config = dict(
    n_layer=12,
    n_kv_head=6,
    rope_fraction=1.0,
    lr_head=0.00393,
)
Each number is 500 + 40 x the weight over its row's rms, rounded and kept within 0 to 999. Layers, rows and columns count from 0. Numbers have three digits each. The size before them is the row's rms in percent of the matrix's.

# up: layer 2 MLP up, 1024x384, rms 0.194, rows 670-683, columns 64-127
# down: layer 2 MLP down (transposed), 1024x384, rms 0.215, rows 670-682, columns 64-127
# gate: layer 2 MLP gate, 1024x384, rms 0.201, rows 671-683, columns 64-127
up670 105:473495568510543500485447527563504541482486481456528450565460457488558502444487523497537497458502531443474477428506544560490506538529470544502422508466502458511524499520471541487475586508518522
down670 098:516512476591454521523565432442491515538494533534437520451550477493488501480496481554547544618503482459501515552558493507544508462457570522526513474555503562545464530503469536467486515463539486
gate671 138:533509481553548514514477442462475519599517467521423540509528536530537460522475493470480420455516516573503493474454444489487473477563564501524494474514561534468514516514541527518535470488481543
up671 142:529463568489521458423512499510502507509510442554555493484495534482505494475563456509506530510471561521537518423548455540477504503561549556481554576523530512398488461461483468502465411378480465
down671 121:490483443474514519510487468465533433538509506481506536516498540468475522442542499506445481474509546516479512489532535449559444523542523447494471462494488406545482521557508465498513495570541476
gate672 101:504511491524529402454499422574476469430498505465539513518551483560483538468414518463509499508519452423541541546436501465446456504518531479505472516459511500463542522492480524504531529466551628
up672 099:519505560368553560511520524510500482514491570527501516453510432535552496389481463524490442549473507497456473510434452462556547595564494558537563464478482463481538509526538504548542464556460461
down672 099:586545436512512428544512452492499435542475488461465516470471522601515495489482583466467510455495515428523563531503516493550519548510448502491572464487408466503481537466501461569556548467461528
gate673 102:528508560515450501492514536529487489555405538460493547525501446488537441488510513463521447528433454537583504597519535468505458468446502498482500488436541485487556444474505556585502426509501499
up673 094:507532518475527470512509527517534523535424567452506489488497545483493515498507487463480485471483461539438532520520514552542473448508544485442505475485433503556508493501516517560580564524480499
down673 095:500442515486433528506451460532580534488502416481528528510443417502439464513506558523504510504464542414480456495479522466505413563495503481577465497446531470443501488579445488536557449490519515
gate674 083:519438488536522553523474543534476521508506449520520447471473574490457505543465471478371486428481556510498509487493502427511443495606432460442470564558459443546517455529503504576451533459524452
up674 075:489481527557518554480474471573490487448542460524493448476452540495481473552490464476391515484430546505530483517521511438517417458573419426497463541482452460562509490567450530558434468496504500
down674 090:457546547565478469449512424587510519513481585518517487515548492515472509477514515584543525464414551471486473428507501526543497506448515411524485508402516550431491551501496520505493519580503516
gate675 118:536479512492507418503456478469490506532544565547393462559482447541506460474512493552491452506518488501514485460476528525533514508459504524546553547411493465469480452499592426517496507617487489
up675 098:471515476508546518527497495471396477554567538498535465441509568456444451546499546557467458497421505487503543538545532531516486526477483459431510500517532452464442472502454562519500568510503542
down675 106:495511478549543462525569479554545440536444519554466467527492520521512502515447549470508541567537464459526569525471549509458532458627574471526546448520513501516468591511460480507502512534478494
gate676 086:487553500510493569511496456601564500437517498601465467546488524422481502492531519529519499544483446494435572563448475451473529428502482502492511482420509498529505493562534505534506513466523499
up676 089:467489523498499546471557461481553446435512481471458609498461422467520460480527516461497544464457509516488466518485500500536504558471474516524513520520526501519555543591580537440565475570489522
down676 090:489522512463552551435493508512456416470538453401504492510439459538505495471474503417456467532457476477524522521562499503540500510437516535485523509499550470547460491543511475542597465511513486
gate677 099:529564480504566479534440456469512478482460473519500468450490467546499467496453473522574468524493398498560483509490494469494497504570550597486514461434575506562538517502485543537552515487429445
up677 106:515477472473471433550511529500497404460486463527443482443482580488570483523527489455536504506566501498531484519521495464487475510524417478473492529479565495533491520503485550514534514499464557
down677 097:514467479493452476497520459502455501478490464523556479482580486516517486497490503483555459490487463510516555513520472422510507521497514515508505553507540518476513471484522502533572505502533551
gate678 037:500421508526547531490413418447514538557484461515465504560496558509522439485484528518537509465532553495544436539466466571416515479504462526516467578519521501396542481504536503516519487548517441
up678 038:455476499488511473525454433469534528528533484548558487576483567486482441494507490526524537459546589467529506501476463530448488466525457491462484529493500505402497534574512502453526482507526399
down678 039:532531504506459437487443483540492526526517411509564442481523499527557529510476511425579495549486530458602489519461503545513495491490499466467402571521510509436468514501521465551486511474565489
gate679 117:491508522510527499493457498506425474497505557543533533451515502547406421537577537482426497473571396523476513561471507522491528506539473508504458529553429550508555474404508481528485489450463501
up679 120:565492544520524521478481508495531471456518523444507502482505505470438534457546526496495499474419494545529600472470494468379425448458497489527480451577548427567546558522532485485390587484548560
down679 114:456505563406560586469436499455465523489554531505481511561507499476486496474526455566520544479488531510526469625492508487480420489459525503554491449448509454497415494501500531516497564416443537
gate680 097:424484513508552497493500391510489552516484421562509577544456507475489459485454499464501469563524419509574516539523511430530513519530547530488456458494559521515517461458501523489436514542440528
up680 094:459471500501457521472501516458518549486491458499497505514503469432430467503548471504466533542519454471538527572515537469554534438462512474455474488484518557518501508489504478482465539553447541
down680 103:484474498530489504403538490477481560484548426467493508538581451498490509498511522483547469543446603497569483470524456488439529512555549532526443483490469539528553460481432543380433437501501574
gate681 100:604495491492502491510468494465480462506463536548503479545550555542593471530461511435550534537429499500500500479411562483517468511518512503549519488521474505479540506459447515465499460525484463
up681 094:539501513511499542486489529509482487499527579457436549537539505525473540438531420448466529533461511481483435538522552494465505477578500487501448519508551503433537452499592539462476477471466505
down681 094:504409515495485476455479556424451522540501498518553599504450533495494511589466452472479508515533480459521477493434478510507452468479587430521454394541449500496485504524470484463529556507512486
gate682 110:525454569484460443475482489530547477558484444499515459568470513531470511464512543434489442550500511521530530469460534484500509438492599453511491536517440456470517503469501511534467454466568478
up682 109:557561553533438556476496453481496470523440430531520542431498526535572544493500500566512476527529528482526547537486474498557467515527570483588484405485520505497521556448500505575502483508492487
down682 109:527451504493488548502515441506477514456535511476495582574519591502477515430473497402558486482513519575508546520437457464444469560483563505560538445506512479464494445513481502552529456453479450
gate683 097:513426522524480493468580468497483473391526529451532498485544470505522533455529508516504503505501612489400492520537545439522452501466498466478495469610491517486482604538440538478525525506490548
up683 105:489508496518467495363417546542564483540464443585465485490496538451437538469491487532524469495496458532453495497494508489563506478587496584455552558500515552508517510444517574480511504528531514